{"num_hidden_layers": 21, "num_key_value_heads": 4, "intermediate_size": 512, "norm_place": "peri", "rope_fraction": 1.0, "init_std_o": 0.00686, "optimizer": "soap_variant", "learning_rate": 0.00649, "weight_decay": 0.042, "lr_head": 0.0266, "decay_fraction": 0.418, "decay_shape": "linear", "final_lr_fraction": 0.0, "max_seq_len": 2048}
Each number is 128 + 24 x the weight over the matrix's rms, rounded and kept within 0 to 255. Layers, rows and columns count from 0. Numbers have three digits each.

# layer 8 MLP down (transposed), 512x128, rms 0.222, rows 340-376, columns 0-127
149127134132181117124099114161153151153108167117143139113117154120098109125137165121177144146131120174139128127140124121143120126084119143123132091118121092155145134106136139127114135158107113117157122166160091157146102128166120137121081123167128148116143106100076126128114139123132112123124113094124163136109115178169132102141120123082104114118139123151136146099111095130151135124131
083122125142098099122104080121109147114149158120127107155126119110114130098131160113126176198089119112094112094133127124133163120136095125124133135117123133097156137089133160085129135155135169110107098121115148156135069132110144089144160138133124115130119136135132099133137114146111143114085109147126141128156122160156167119146131157088155141125148112112151130135126131118116137118183
151119097124142103139081145146129123145120141086143129120158148154098144188110108120133174139121119119136135115128151108121115128112140105144150090131127090145139090122135161118153118141093116099094123141085126125136133164124104148128146179122150127180095112123138160120130146080122135133094126093137151171176143138136149118141122120112134102145138110122104141106148176154105141124144
148168140114172116141142067131145067112119154116142120104155182148176128143189115083154135116165162154112109151145110131109108126124146139116148150119106131138126124120129140183109126088128143085109168148139165126114146119115137194107138115148158120122110130113130161054141120195099117113124145101116122153111154130175158137145146115122160120114129152137135121114163123141150127128164
143142126120116141095099106112106168147191100148097107120141189141115133061151135139149095121161090108111118154192110111087086158134153090151158118122117073129088163137085135181091140165072100180155151147128154196135109139086130126059108106145107119154128158123141168104132147129140109112127101137092139078095110076132109067112132082127122125121113110103149178135116134143136138132157
092152144151135127084064167117127136143157145122108096152114140107130161080138130144136149083174099124081156120142112117127144162115130124131142144135160034123123136146114125116154109107123105163183137145146132152111064090126103088143135085122097102146123114138143123121120095147123123104118133079107180103141149104137118106140145102123131128145125095124154143120128141104127151161149
144129085149126098111133127147123156106105137133122116107132115117148096134072114148088156152105087055098125163143120118091130150141133158129144148118075106158141102133137141129142104112129099152120160118167129090107116151143105125113140130127115132133099116100119087075132143121105154150159141104117158175129111124126134142135132141134127108149142140145140090149118124172140156130127
132137115126119122134118130166107136122159128153165111116138085123175156105155165175116130101147100137101146151141126135101105107153137107153129130161123123145135168110116104132126135103147114158123068169124131116130108131174172115072121123153175154144124151153082139095105078111112127107075101111129159129154133116129115100140139102119156124147106142100128104161104089179147138080114
131141159076132074151156157149161158126167158124126092121136133126136123112155112148104088145103150125140144117117148088135135156116124102119128136130150098127111117152110063107162131145094137203141109162114127138124149126122108117128126119115122111118127089089115144135109126118162136139142086119192124079178117122186133142136143101104128076139126152131087179149154147119132160104099
129139170143106137134149140132120129120126144136097081140080119143116112074108135167114165109124131116160089135086149100146128116136125159135173186118106119112119067150091118131131152086125124138145098192112120133159122141103164113122095104106076112144104159087065136131117139177098106092129118122154132113086161159133097133115126115122107105149145135132131128180147186119119130132153
102151204135137124106110128117150110166078149088132143118138165137155078125149162175086097144100125148124118140134119137120110112145127103109136125144153114138147159131143147129146119089123106142125163142103109110145132088098120126097073106117107123094130141152143107116093114110137107133100088094164108115152148096139181107131147050163112169099131120118135153179129122115119127115144
114120061118155094102110108111117154116174077128133146138095095104141136149070121143108115133074093145108095145155121129139123201179108141130120123064134105087092102132144139101151123163160140136140153137106124136175109143096158148131170113116133135148107142102151105100133129132119148122134127139103081105142105129110107141140099115130106164155147127154117150160111104094135132133124
116138141143154132122116112179119174122136139132095125174123121147104145128144126108149125119116081138118104143143154120147145135134113146119189085147114110144097117110126133160132140132076139107157117142096091128154156195127125144132095113087075143124114142153148129140116141115131135121103087098143155107119105134175071139107132124111106177117124100132113188142130139149122147160171
140161104147140136096152106121128143142122101153107108125121090128114123149136120143127098085088141110122132141186091121105137144112162162140101136154121119122115139136133153121092149089068131098104148154103125157116104120114112101141162132133180111132127137134153141121136146169164133151182127127076166102107129140110073161183121113111103199155130104116175141119102148136135087127095
145138146117106089110129145121129091119100129108150133131132158103142114126092114152163139108127139157174128166142134151159076134112113137112121076065111136192139106117138096159146147130141096113151073101137148152131125151159156186163140123106141161116113121175109150158117113151147127146093128115099111156119146130116140121190164142129112144133101094092091137100115126146149138121128
123139130095093121119140170161164111138152156150163137104118150084121181137113095146142129173163147143140156108132075076099126121178151115142093083115100138185130102165123134135101122149122128084103135143124164131121114140153145134123091112118108149127087099155100114141160078092163163089141147132126131100099117138093139118138126102098087109139125112149152132102136118120156159126091
121119122129132121117134134146109110121123154128123133121131134107123144130120106093166149122089115151145117105095167119102143122107129124128130116140126133162121161143125108119115114127135108170116150175159125142152141141153134178120112116123072127121167084127131175140118168105099111142135099123124134122157111177176165138131129140113131100108142128126123141093135117078172141157130
144108156127110158140147106082124120132090111128105149110131131106102094115138110104122131155143163142111153146116163133137148147156125109125136145138102125129105145152104107139153122180145133135114122121188129115148144128122100107071095092116110115122143157154125188123107145135118141154136121098139151112133095112099094098160115130131129129151126066134132113137141134082114141165137
131129140100136142090128134163151121139164139134186127097123145138136142107125115117106118156150166101098128102148107125120161123125095144147121093148126133117143175123093147128161158129053141114157113111102128128086087093108093159150110112142130098111144147136141117173188106155109134117111152116149155132131154132147114174099143092153108130128157154137138153113125097116135134120142
141124160109111160150150117115129108112136109134128146122117152104111137120121111149177160128158172180179108154098112092104156134109140121121137134118168115117131156120089117147144076127121132155162118155149132086134117071184143128111147140100154107132134122156102134187115124141111081087180086120116140111099064100117143117141145118135109052095141149138085081134159114163149118162164
102076109121078109159087153148132111109111114124125143120115118116154150139103127150121092118140136153113112143130134203082121106146110104172128132142136172038092176146124126153125152128149158133108149085118142150122115145147131118106147126155126139093144146171142120109081096086131139121082151119133152147175108110071142139094062177132104144124122124152141136121106138119144181087102
115134154155118088137110147151161140107121114122130160138114112064133131088158131173097123122129147131064134124114153137094087149117170128125145093139118131159137156124149135122140130141129123135135120136145121026113121132195100171128104107135152145126141144130155130094120070161161163136094115165098136151133159142146141080094125116102103161157116100089129082127120099121132161119137
112115097125137151115132128147152136120145132127130110150129115075109094106123154146128147134115111111105093171137105124160152128135117130144109115131109086133143148135104139112134136104131108121151135117140143097123112181120141137117163101138078109113135138122131120110148126110135186102142117134108127149157163123125117106143124155133107159128153128147154137131109126119148074136164
126135089123090135102154151125113096075142154132094086093089171133163129070143132148160117125146147109157146111135162142192043126110127093131138140141110134159084085080147118133131074121059146147100162138141143124087123119137138115097084163174107132095106113147159087106119102059156142179163147137151143134128180101111142170110136150158117121141150125179104130140108113109128140177147
178102129120182121124121143196133125140133082099119138109115126081081101149091146173156141088091128133103137138146143071163118114122106124104179164136127098173126166084200162155169121109168091167096097132162139163089081115086123117141143116150198161138113130175085146108120112128109119188137151135104125107167126170120130132157182143077101161102144081160107119119105142105152145082129
150131118130139130160119160157144100105165124135123117118122153150126136112108117176144152090145140130092150111140160162159107098144144094154128120172150160131165108111099120139147141156114154113136123122141104118122097120102168097117108090147145146202139157156069175121122100105102150133147132139083119130138108134150111137160144099147126147136119168121147159134114117180161111135146
115099135141127133112120114173123137124138131092074130130097115113143127131160113112136118113187113105123128149133127146146139097148194147138061118155112116151125104117162125147123109109152186108144130163102120139150122111098117099152164098147159164127132125177098160178097136120116097152108150121125115122123134159146126116129143105114120116136133154149081080080125134125112098117132
122132175127088113145176128116159086182140105134140128113097114153108110149129151120174150073132155135113144144160192161121108138085127105175137171133096129100129141153112138153106153115171141158121112173096112141160145141161121174133152108146127134122128088101114134149107119130111140111152116106161059162091134132143110164085118125139103140137155149107158113149139131142130124153102
143084092107110146128106084119108094145128141147151107106125119142132118104138123117170140073077119109127143118110150173129066140101102075176147147137129134131089128108172126121135138121119123099136151113158136144144143180133099092091117151139163084097135142145134155132088087098133113117118112105108072166141124100109122133134142122147137135093103092116110158113131113138116125088094
165119110124161119142149104106124122122147107132120129097120128076177119142078104153116149150123123093129138139128077156115123143111126139103134139183146156100128117119107131143085146139179164159112131150055099126147112134152095130195154097128147149144088077096128092138086133114071167127156116126092109119140067189152161150088113158149129127102136111096133099088134132105145135110158
129130136124130150167132120152169128118151132157131110109117165145151134154137118111121119116154123164123102125131059150162139132144129106133154099155128105138147129107111124116115140137094147132169139147192121108124134128137120094144141106113161163101139136128126115100133080117093132114103127155122154134113152119103103092126107106120129138129142127121146123156118102156145158137144
106132139146131146168103131135124158121113132092156168148132135140146153146147131120145131154087132137152121087116178185133067147119094108154149113167102127141118163122162104135085111215085132158114145147115122107135130130122138138099120090129171113123084178144121140064084080139122141110095102156122158123129149150108155117173127096108089159128088119124095138142146087151143132113135
129147128141098136093127166087142139128181139159116114110072145140091141103098161114158131111110139148145119146146165126172128140122114143159121145135101077152117100116095151121156147144115121152157180092122163146147152154089092146120152119113139140144120127133138136137130132137115113132119100125132149144123108104145097142107127104128093095129147112130156143080148114169141189111114
119112124074104129148118161158102146086145102108168109132127151132126116142141145166101086119160099096115113140133111134138185146153109135100172144160133133130141119098145084109109142112143129121112152141149127108104117088174101122120145100149139096163107172134137087091081136136151100117118095131091112180133124120120143127147112139128124161121129136132124089142101103147132140068104
087135147069109134118076178086103146109114152124135136056139065133126156128143121173124098103074121121102148105094138115145074123133134079114169134155119126156064161155153133119142095138139141136149189112165137086122170144139133117106121151110113163129161162122115121090090120102176189139105103135123103112142135156129141109130180107134115141183105162109132172135117091128124148093102
140090118145140073138143121172119126116139125120133119073105139110160115143136097155169113151102120097121099125127105131129164205127079162169135166123151188121120142124154104103121109127125104110090161162123118135157132125147081176156152115137069137118091176132136101112079126155133114107093098098078129123085141125152107129147128149164077116164091073127084099129110159133111195098097
134096132124115118081096193120099132136144117085140151132146111159135135124106129150173144106165164133157125125117133099177108137171145156156167132105130161157116080123165141105115107150186190127156116177147163141122126112125128110127115125124121132144116112149125159136097138188109132116132075125095146127113114121142168101132107113087124138107137132138153173098131125141144094136101
# layer 8 MLP gate, 512x128, rms 0.259, rows 341-376, columns 0-127
118146104148120134124110122141120142118136156132117147131180146154108089145158154148144143159123102141099097123121134137118149129182119138119102160144099148115154142149134200101098114150123166119109099099090150111138103113124141087138141149144150105134118097150151126128138105119128155126118153165100149156115134155171118143163142131087127141101134086111153095122126112138101097133157
103133115132170083135105142143161111112132125125090086126097111132135166131140137113114152113156109146096144129122166121168166127102126127088105090163136136114182174110088126128093151133095097108094129225115123083171118120119118144087144124118076136109137118131119116143138122125147135080153107142099149130086151143109160156141110109098121117173149107126085126110123129128101126120129
114180126092139099093140136160108102120116071130121128117109116052155133078115162107103146139143118143092124113121136135138115085127138136154091103088159134149159112151115134131156115161123167139115135102141094125115092116090098131158101109168115125105109172109121159170131145183133135154146126140117107107164131167103128123163122134157157128106151159125157141168150150123116089144115
166163135113137101152124129126128168132138194116125152120122138124107068121152118109136159156103076100139093128136104140123126147117092119137154158119093066129115094099121135101163045127128117133143148083146132127109145145134122130098129132112113088163114157164147171054146149100095141070190129134106117137137147099103115097152123141098121156108115138118101100123122135104123140123112
114137115168137125105079140114104174121100142097122108161125120098139151089127147149139106130160107125130163093128164128130183089124186140147153104116152100132103095123108128106114166118121113104158127143086097144142110123135127110157120096082137107183148094123122134157088107155110162152119138133117121085128134135098135100133134125141112113147138079153168149133133122104121145172160
122077126110174103098117085130100112153136133120119119138092110149170130150176124095115123120112175095108090120153105156078150108127106145098099119132143139124116138113158138168162106149143145144157152144165149187162130107093113116131117134101153160154130129149141139101162141149137094119143145154115133120152101128116141140068131109182108126128114114128148118075155124124102110113162
111119098137149115144157095195075122130134125167131129117077108133130123141131140121083117142147151158117166142099142130116130091166096196150096142109162116107147097108108064098103074174146132152161075157169094179139104210111144138093104118147130146125154128127097140128121103134105137127143141125113164124120070102085088096127150156097121086153105142142131120120119122166163091096138
083090142167136154171123105120141070138146106149120146126109153126184136140131141148097166133175119162135147180144107102121093117122118155132137112157155139100116123143105159148095138097083137103110133109111120116139118169151151094135101121118146151133125152144100111137096117155123122137168156127099136146134094112113151159121120165141112109082127116173116098119081128134141088133157
081132123149126150115097187113148144153127078115080130128122150105110107087109117089123164107133092135150103107136097120137123113160160128098150145149168073143123078132156116161145153116118139178128096177132120145173093113127149150103156157088174094068129130083121118106155135119099118112103134159114137149133125116085122118162109120135130109109166133105140122169142128145147121095155
191147182139141113105117092129146105106085094126167126101141188128129137122150107168097077129109134139091114134102121124142110161101121108128119133173149123100095098120124126165116150131135112122163137137113136128102110079162112127145139123130125151139111078130129109157133086086124162112089090077155093103147102125097138145134158106143136167101130130143146116138088174140114114115183
147168133143135147154143161133105109161101169153108114110133138169160135078114142114098115163136155117147114179082155171130107102108086088143127132172134103133103157100130132155101166093121091118146088151106172126061115056148082135142095129135138120120139129134105124113155115151147108143131127127129172156114141148120117110142103159074143116119108084158148122119150125114099129135122
105092109086152085126126119139134112148107115136126150132126096133121142075132144164118142137115140102116144124112135132106146096133144126121110151122116117126124100133104122106153109106098152083099133094129156136136185144140180093041123072112104132110139183129130157142157138103085124121124122117123121128113101117121092150137135118108198101157125170135098121112139153120147146098109
116162173152206159126088142119145182142116112107141140147132093124121099128101127087118149074118115116129155117167104119148134182084174130116134106101142092128141116094114116137107157126167137129136135173122175133125163136137123124170142126143122154104135087116156128162082106164107124134126133107121123148133089136160104134125137137172118136078140157105157121178143102107118133164109
160147140131098165168090117096099116124108182129158103124113132136095135107128093141129126151098154154148110103131111118153093106137115177153100098079153111138146082130109127104122188144146113158126130109120141156134109119086086169131139149058149096132154136145107144149148131161153138134142131130107116119131152162162120132140148117144139156141117139086088083113134094086110123114156
120134136155184099098097113135084110118097098096110126166112120113119148130130170128097098098141124140123149133134195180120139143134106132134118166127152107125114156095091107134131124111098122174115124113151143098154115106141136120163148130145124131140160127167146150148107148126130121170105141109142140175140103095117123170106151127155121142159116100078116114145072147128088104097175
140132146120137115154118120164117109086093127122168133118115108128134129123139151158190162087148065127167111129110130137127120103122151144111118125137109112174124126117105172097131115092132127117103136127170113125115123110092141197153156097095112113172181102150151182101111118145109118144109108096147151148116142167168158101130118141163120127140129108135124107106117089106122099116117
146133123098106106100147131090110100159173155101120157100127131186114163097111138105131126127159108110151112100149125172131140111109078121136146156126135138145113111104091173107124091151108108109110115140153122122124105109141075135144076160134133152154159121134134128145109152144157111137099117098120113138144116153130136155116137074149163148096138128157153116067183138096135068120168
187157107157156100173159084131111156166155110149119127139119138183142121145113114129168121159113086115123124160155126145154162121128172134093135174138126171144149121141115127132081095121138118144125155127111154090149131115120145095170063161092165139165088144120151160112088149149130156104165143112084123130146131102138146095174135136128162117151157154121159126149129148106100141114133
119147151082116132110133102120120130117085127173140086148091131101158141118131135128095156119140111122181106130119166099139108134157086097142135141111103143107122125101106154133148145131134147143098120121143117130141134092136152119124166144115170123155138154167119102150141179066135124101088152111129150107117119115136123129122108111126160125076109127161147069153102091137126132113098
145117124095166131107095116140112155086098166093157122132157132120113137112149127046160133106111109117132143098133114123115091158166176135106139126129131123143143117092160133158160166147101159106123131165146146129132131112096120126175109176142114105085171160118121119111137097114165104139131168127098098099104096084128110106125103131162135093115141166082132113138145130105113139154131
112164130148134125108130136093140100105153078136143146177148150104077144107153156137112166130127174109074132137137128140145127175081149108089128068151094089114129159138122150151128134125139101178154161080101122086153144098152092136142104162155138120147149153133146115138125146150156135147128122128149138115130124144146115055095109138125127179173075122096114076110153121136107121126090
138123130110126136157114092146129108133152117130112117128106100119147149145126143090129182133132116127174176162161158113170115120143130155150146136111115129126130121134141130141136115141135155178137112134160083187108133098094171089176139151152116127109131106139144131148147110143138093084109118118075143112149117159126123143135144135134144084121118168130131095116104172159129139133138
084159154156177140132117098147117174138141145128180168131148081152134109113110119144092148146127068134148071128153150138126067155139128145134154173098157110152109094137148103129123190122125126148090081152162132078097138111153122107092136114123093106127139126115108112144119137119137156164158151116102147109141145134141154140095129096115127112105162139128135116141142081098095102154086
082154154156131144118105107140101141112148138116053131135123151128126104094168067151135076105110111121135141171151125173087129190129105136094119096167152135149121106162127136067137159158098126109173121139081118112141155133154147118121098117167099153136100101101140086132153136132117128109124121138111067119113140101103128123158091114177154142148132123119150134111166121121137083138106
168120151163131107117119128068158120157138136176139124104154189109155150118117148110111118145128119165144059155123126105153131130138115140093109122138104090117121131135114134156091085090139111133114142147126162111110135118142154142160147115093107132094113123117133092087089145123153095114108088091148151118100157119137144125112083130135137090116127107152103104127149172083070142157118
140127142116139175149113158127126146134113167118130134150108121141096128175103087137116153153141099135141129122118082155133126146096143121129136155129143139110115135094109146100148120136067132114126142122104139135111121162102127155109105133101133129147081177095141087113161130092137118093173061111121165142132166118117113138146101117103106128112113128129121146085145114080155065146140
093130095153116168114117144127119118097103145120093114121135099134106124132151127121118145114135112140129106126126088133105132128133130089131141116125158128143122119098148085105132134132116111106139128122111162175134166133094144118195120147105161104142146165136147142131137113124164105136111162132144150146132143128136118072152111141096100110083155139125105119181116100103109112127105
142120143131110136098155105084125101111137117135136089093120117104121146105112118136176126126130122111139151136133143122176122081106083106175137129162108145133067099117129121140155158131108130142128095110142118129138143087103115111149111153104152085150154098097112112171125122152117117055161123107106173157139088127117114180105172122118101164105145071145129155149086157130151092143081
168130150056127133130147128133112146129111156171114095094131087083128148159116123128128132065106131119078085112088166141128110114114170126132119131156099153118092152108189141159122097104119091129143123125084162116112111113134118120094133151138102120173105085150124139158115104164154151146153139124104125156154112101119119082123092142147108150125136101081111154154117155149137131104167
141154126093100143106180160101126114130149143086134140135154144144160164125108111153100119156126103095114102119135138120112117079144123146100119132132117129137139181131147130134144126139142101163147112155088129083112132140136123124151109139138106078194118143147160161166120175111102125129145142093087160152127136097170161174107148131097091106140100136123102112103124155112090125133120
142152142143168134129131163126135136110065125113170159147136143139132138120147123133110099143150194123153128126094125172127107117141135121149107120121100102124131131086093126132109116172078132151103159110151150158146124131076119115132092145119141116090073195143058125125095143164135148120137119127097154134143134129127104134122091109069095127131104128160081145151125086146100139141137
130105153144154111122133105168106107133044104135071129103140134094101079113121103136112134134112111145129137113085134126100123162117127128127174145143129147093135143126160112103113126100149136150182147111149121126099128132136141122144128105152126096075116193115144149112106164132150129137133120117131148126124119147147162069144102124194118104092071108127123142166160152108130084094151
123128173082106120085144168133133087167066129155140114131137095100108119126108139121119181131096141113139139096115107134136169152138121129144127112136130137161138145111110150110154129104120166135136138101134087131116117151094129131144135153085123164087107112108145143137157122097082122130127104120125123141094157129092078155104132108111102126124113147125097132121143133124124093155139
098133165087155154116141152081108170090145116144136137140147103114133144116148131138158116121101117139097110178105073125139155131112090126140102173154182130119076120178164135121106166148149132133149200148170160124141124104098156123108124157111114099132153120142121111122132168188166158079153114135112087105075088148138149131137160114106159156165099144153113101122156094116148136136088
119131080078138170117153105137137123116146183117091114140121088122091119143128142121167157135112095110147122121118112159107090122137175117121148131171130102123108115087117118091134166134141175119116114164134150125157110103127129062131135166119135099107115155097092111158161140092122141106126126132166141161133139123122141135130108115150167124101101157107150109117125126132090136104120
135120150175148090138085112135120108150120128083182107126081130142162134160126104145130125181147122075159139142136144082107157125149165082139116119112087153138109083151136169133090173152127126133133127130126148109140141086126117105114091129125163143143166119107146129132159105140104151108108123119128143122062150139154172099140141147124096192125143127115122163106123116150135120123114
# layer 8 MLP up, 512x128, rms 0.271, rows 341-376, columns 0-127
131119110151122112135116143110131098159111132105079153139109127080138128101164098130135156138159124137123123112100128146106148144144140129123101118158126143132085096122145153144116101145148114091093166149130057112122158136122108173119099129085103111143106119129120134140091143120111109154121111087164130089106118102116102132118104105112162115097131135127149127153128119130151103135079
115141161112132090122145119126132117121132142176161104119130122092151124032144124154159056111108102160124121136133133103114143143110132115100092182152149153130136155104118114137095151129138130143140123125171146129096160101163137157125135086144119139092142142132106115125109141124100090114142097127137138101091116164170107142115146140153120130112110134110124104132109116100158125131121
122104118126123113122128148159146169109157125165129153169148090133089167105122117130096140123141107115093134124113136102115144146111127060128131107116148106106130161119143106097137177105132097159117113135101095152068121132153119104161122147149135144135144100161139134196132124084132135165107143137146168112146099159101158102124166153119100118117163117131100132126095148130120126103111
091138133112103127094142177173084086151107183121142123164136118124099118183142153137141152119118170106125146112136115127152112125096118114085159072104100168161164102123141129113185048140154168124175082055088122108125126139088134073122136166159071121121157114104106152157124076132145159145127167113119150108137105150118122156102138116164123144108081129119127128119148092113145134166110
139126113112102145133166110139137164088103148173160128114098092086142069158138124114120122114110133160129099101133141128145145094133145131126096098141119171124153148077131147106135116126149165120128091094142139112101163175120100176104118145124113169149129189132102147145115135101089109143133109156181113129106125105124122144124135149117130126122092160154128098121131122081146154150094
117096160092112159105149109106099087125130139109116097096112142124123104110112149100122110086133153135135162135143148124126108150128085130118143103134110152104137136098126115091129105137139149138120128179091128103174128104151153108130140119100135165147185090136138150145138080094132106097135094129108146102103129125134103124121117109132144181120107092069135160099120084135175117106131
128117136150114117156160123134142112149084137116096176162138154127116162124135140123107104126072146165140157094087132083129107147174150114112130140169110154105085079131125143099098124154126133109106198112117122090074165125112085144140125102103104112147146130116138104120151170119139130121119162133181124147151133139139147146146107137109146140108133096142109177114134142108094144136093
130116129159087158133088134109091136138102097113147137129138109135112113149102156127165135096126118112149090142130131172114162107112168157122131147147112160141099127086174151142090089117155119104096167140151111104153129135142133154115136120160125158149097140139142141124142143122064106118107157146083118156108126121092141130151125106138131190139150088096144114110096119156122122173167
146092105105134135116132109155121132154116161121109100073129164111139131154171142104143141180117122126124211154157132179156136178140108115181114099126110116135137144100138176136132095137155156133129156094102114133128111137102090161089159133114153168132152149171145101127108134088109139113088123114129156159134119120172123098119117118146203140116133158124099121102135110124127127160083
132115088155130143113125159145148162107139099113084126161146169134110153113136148123137102108139147118129148137114126133129109127116110106154118157091085154124098132151108114104125110160120129133163152104137150104123096156136127090146128155125098110144154132116109137174161147173117184100194147156138132121132103153128110148170098217139109093176110133148111093116104116098141147142124
118100149129070166140129120143134105113113170125111122146156165112145153144171111094140143145193146105150146095126096143129120115121151167145155102144114138132122120077137112117100143109103102139144138151131143152105096170134123117148127154118177114108114132098129119166145151128156139124148160120167155133127107124134125128103138124111138116121152144092126086127135131160106138093132
134150109092152123101119170087101136136127126125147135145126101118143111145115126174126127114143162149146112115140145113144154114101153100157127151108149138102123151125145108122143142134146121157178101074098118148153142138128097139140117136094128133124156107085137117103137117105112127137150105151121162110122139133088115123112095120117108107156156134135139138187110093138157126074107
091103164123153140162108149140131140116138163159143146148139155109120094150090111106118144168156115138143135134090167166143091119146145122132167135149136146098124137129153063155129116143134158129132129104143122101151120131113140131124092114123082118134114137058132133152091131080085104131140132120151166114126074108112130087117116111164166061132134162130103128147104088123111120143152
141100115129133143159131118134123133166148125123101120172140136190141121131127146129107129166095149103130153129124130106091183137160113157140169187153126125120151126141133132089117126171125098116104155137107122089142132109120091079097116147127159133156107088104121100134156105142115165108131138141127152106145136130121111115130121111080108131121138188120133141156117130106122155144123
139140134094137085116091109151156110101137104143119159139198143100079101158134143162143126136120118107122098103122135143154126125127134146172136134103120107128179118105107167105157140170131097141117108153138132102179132106115108131145112149115098138115113237116117115111102155168153087144151125092106141182138116154123118137089149119205099107143141130170136067138108125115097147155117
145086148159124081137163142111096171138149097145143142149133134148111072150123128149106096124152137111114166155127098098139117143136119136116108122164144118096134110112123164145156137144142133102128137102117141085152147097127109121100122139143149130134101100113088087134154132122130095135114099144148128173122117097120085130114147156146136109120154129167138127147143156137106063117141
128175097124140123162161133132157134106135123157136129120127155154115147161106125162114144111148123115140112112136091121137161134103137144115128120126165130097119130118093145131125149107101119125152145150116137120103134121117158135163191169149142146127163116113113091123139111144104129141135152189102131131094143143159140168088100088117118135134108138168125136120137135171136138110146
115154118177136070117129133104142142133109121162109112164126115145151162100148127117151115112142099105157130122151135104143118100116161124104137153114122114162152084136150118139145112112166126140137152150120138150180172153125128088126109107127119116091111168101102104108117132075191160149125124124138102139102101119118154098166164159134096147145129121157123089108120168123125147109102
086094106127099153159148146142135148128077097102143116137203126125136134126139146092072093122122118100138145146131110145154155114132164070123126124148100142176122102134119143136110155123138117083102117110141118128104170099096100131148178112166099119147137088162148110132118154131157157118115141169106139130130106124132114106163145137094152135165048110127150139117115129133106110173118
115100164144109127118152177080081133110176131137174091091131122121129063126162142118152121085047104090091121138090163135151106139131146139143099107093127166137169118122171139153125142183114130132105156154153141154124155076143085195116090134109132137122085151114149100154084137124132131156119148136141128092122152109132134094177128136134190157087126116156127107131141110129128109112062
169118144054094140163146151101089187132156181115125123102130143184144137132123131115143123162092092089147125117121085090099106134156128131142114161176128111123139171113132110164166123137101136085158142123141150155088132113155168140112134163128109127130176138127123137113078192135153141090118126127176121153118142107130118124123116134123145107111118116108114129152113094157181113130162
171158123091126155146144115119115126102125124127092114144138139149157198128154108112140143082132123144151154105122145152115124145105110169119121125112122154094095116136133138139119118167108168156092108121088091164119100126136130149150109172097131131175142116121166111132117125150155079132097116149103150114125117151114129158122094097131131125105148131154124139157137150129102165118110
125092111128142120104138133113141152110129101120111116112190154169157125132131103166137137161113096113123144168096125076103158094137093137158119132181135139154131112155116182114135096110131103162140128092119114123114132121109109180123145163125160140122136140099129141110132133128128067076155116113173123114144059111097152156121184143080149127141164102146127124149143140139175116169092
099107112166061127085138079094128096183108137090079182125152123070100102125056100127097106136125110118093127139117086158161151106149122155157083115137148140090165096096145121101105153125101138150135154127076153112105166190160099158135148126113110120148138152081143145103119134098117159134117136114110127136166091140155107156102092122153146149093087149099147120122093127110112066161139
123130147135075162115123120127120181144120094119122168152140089145126108153142127071108099108148133098134146128125051134110174167107112144110129166093134129136127133090172135122121098135144119144125132114087152151129110153115090101126116163161122118103150140121140086130118110164136122087124125131128126159104155183116108139078114139121112098114114161127148113122175124132086090120115
090109145135118146101134148109097083151145140123163087115112145106146110094119124164103131114113120183152140145132121133125125171094074124130120117137142097093113131143093142135106096105115105155123126129102122132130122130111150104146119106118076102146116109129156129094142131141132127111166106102116129107136106141101109153131143124147142112111106083120143169171157112129114180138113
104112116130097139101172158107109132102123129136148115104135117096135119140151124108120143091134168145111162126144072135077098109130075174152106121124135145150134142137131110121129130108170110136104126157134133150187161139087146116142152181094145107089187117139177157133107135121134125112130129125116154137116172156122087093121078110103107110043137137136102132182115109129131112089129
127138119156127137121116104099169149131095141115156101160100132145143068147111162140047150148160144149134064130138152073126095129120134137111086140128148121119146145118129166123120121138140084106135129112099134147112121117104173117128143114091104141095105155110113124121204140164146110118103130125155152141069130120147156115142113132124123154138139169124140139164082132110155134088121
077125138136117127120104150105113144131110175118127134144111143134088110114160173132169121081105156126113137131140133092152139149183136132146149143130148124130145141116161164071136096159135089101103119151140142106168153129085110139137137108156124137105168122158099122128142110165159116098123145135120140114130153096103122164117091121103172111156111111121128161118127143197130140173126
167112087116125098104130144099105151150116087092135119164121111121088109069090149133128130134121127100129163156128160133100112124093123123136091138118134125154112119165168131128140098117138095122096143136083111103121110116112127137126105152129120071151124149148134127142108161140148131146109146137121133127120111145139120170132155163139105144133166123111163146132127147092102086132098
113140092123138069134124102104150129143092136114089087121167136128144142133105142100116134166165150116087129133111129121134122144155147112118129123104111120153110101106154144131120132118130130075146136138150149107143124108123141152149154109137100158081109107137163124149175122147169117129102131157158119141124101114143165148126107118093146146091152104134191100145142112126169134156135
130107116149172089139143088128061128124115180087135140148160130134156143148110134132104121163148091097129152121130109142098157130164138131128139150098155129134134150135156133125130110100148155111093084205114086089127071115154130116116100126130096117090146131139125136117099129148120112161130139141071149148094142147125129139141136136120169132129134136114123142102113111097090143131131
116125135094128131082159119135118107121115104132115130063125148102107103148156122130098154115110179112108141073136108135133121153100097126134129122113163145123098110135157153122140117094131100144138135115157147123150086139097081135153200151139083148095149108110105148136154123125127127118109113115133106117131155187111082172121114126146121163164084115128128109088139103169095131135110
131144128157154121166147141160074163125145124097053165178136131168085127125191116163150090136139099139105132125142137104114117135173120100171110159136126183138150070168119148133134163121110143103120124148124108136114128129104111153140128127168128123112096098118153134135167166154134126177099097162128112124118119168111134163106087147091172156096100115120157127112146145136113119118138
132135140090140158129098111132116156127132149178120075125104132159137170096135143052124130098139154158127161074128144123123132144092140120092121138144098120161105117126159149093131199084144124147117097129121169094129193139160145119082122137175147134142166118141150136143110143122117141117143156150087126135107117115107113146127083124135109139092171134134148147154136134106177176082136
168145132135114127187143093162153133133178144122125149165115152129109143130113079147096136133109109117134104146123120192118133098109102150148143090182119140142114154120087111132134111133100139045123125109153115139128130163150142143173133177154159148146110110125109085123157110068127100127084124093145098164107104157103113170144126155145124107140145149113145101198105112119129124124127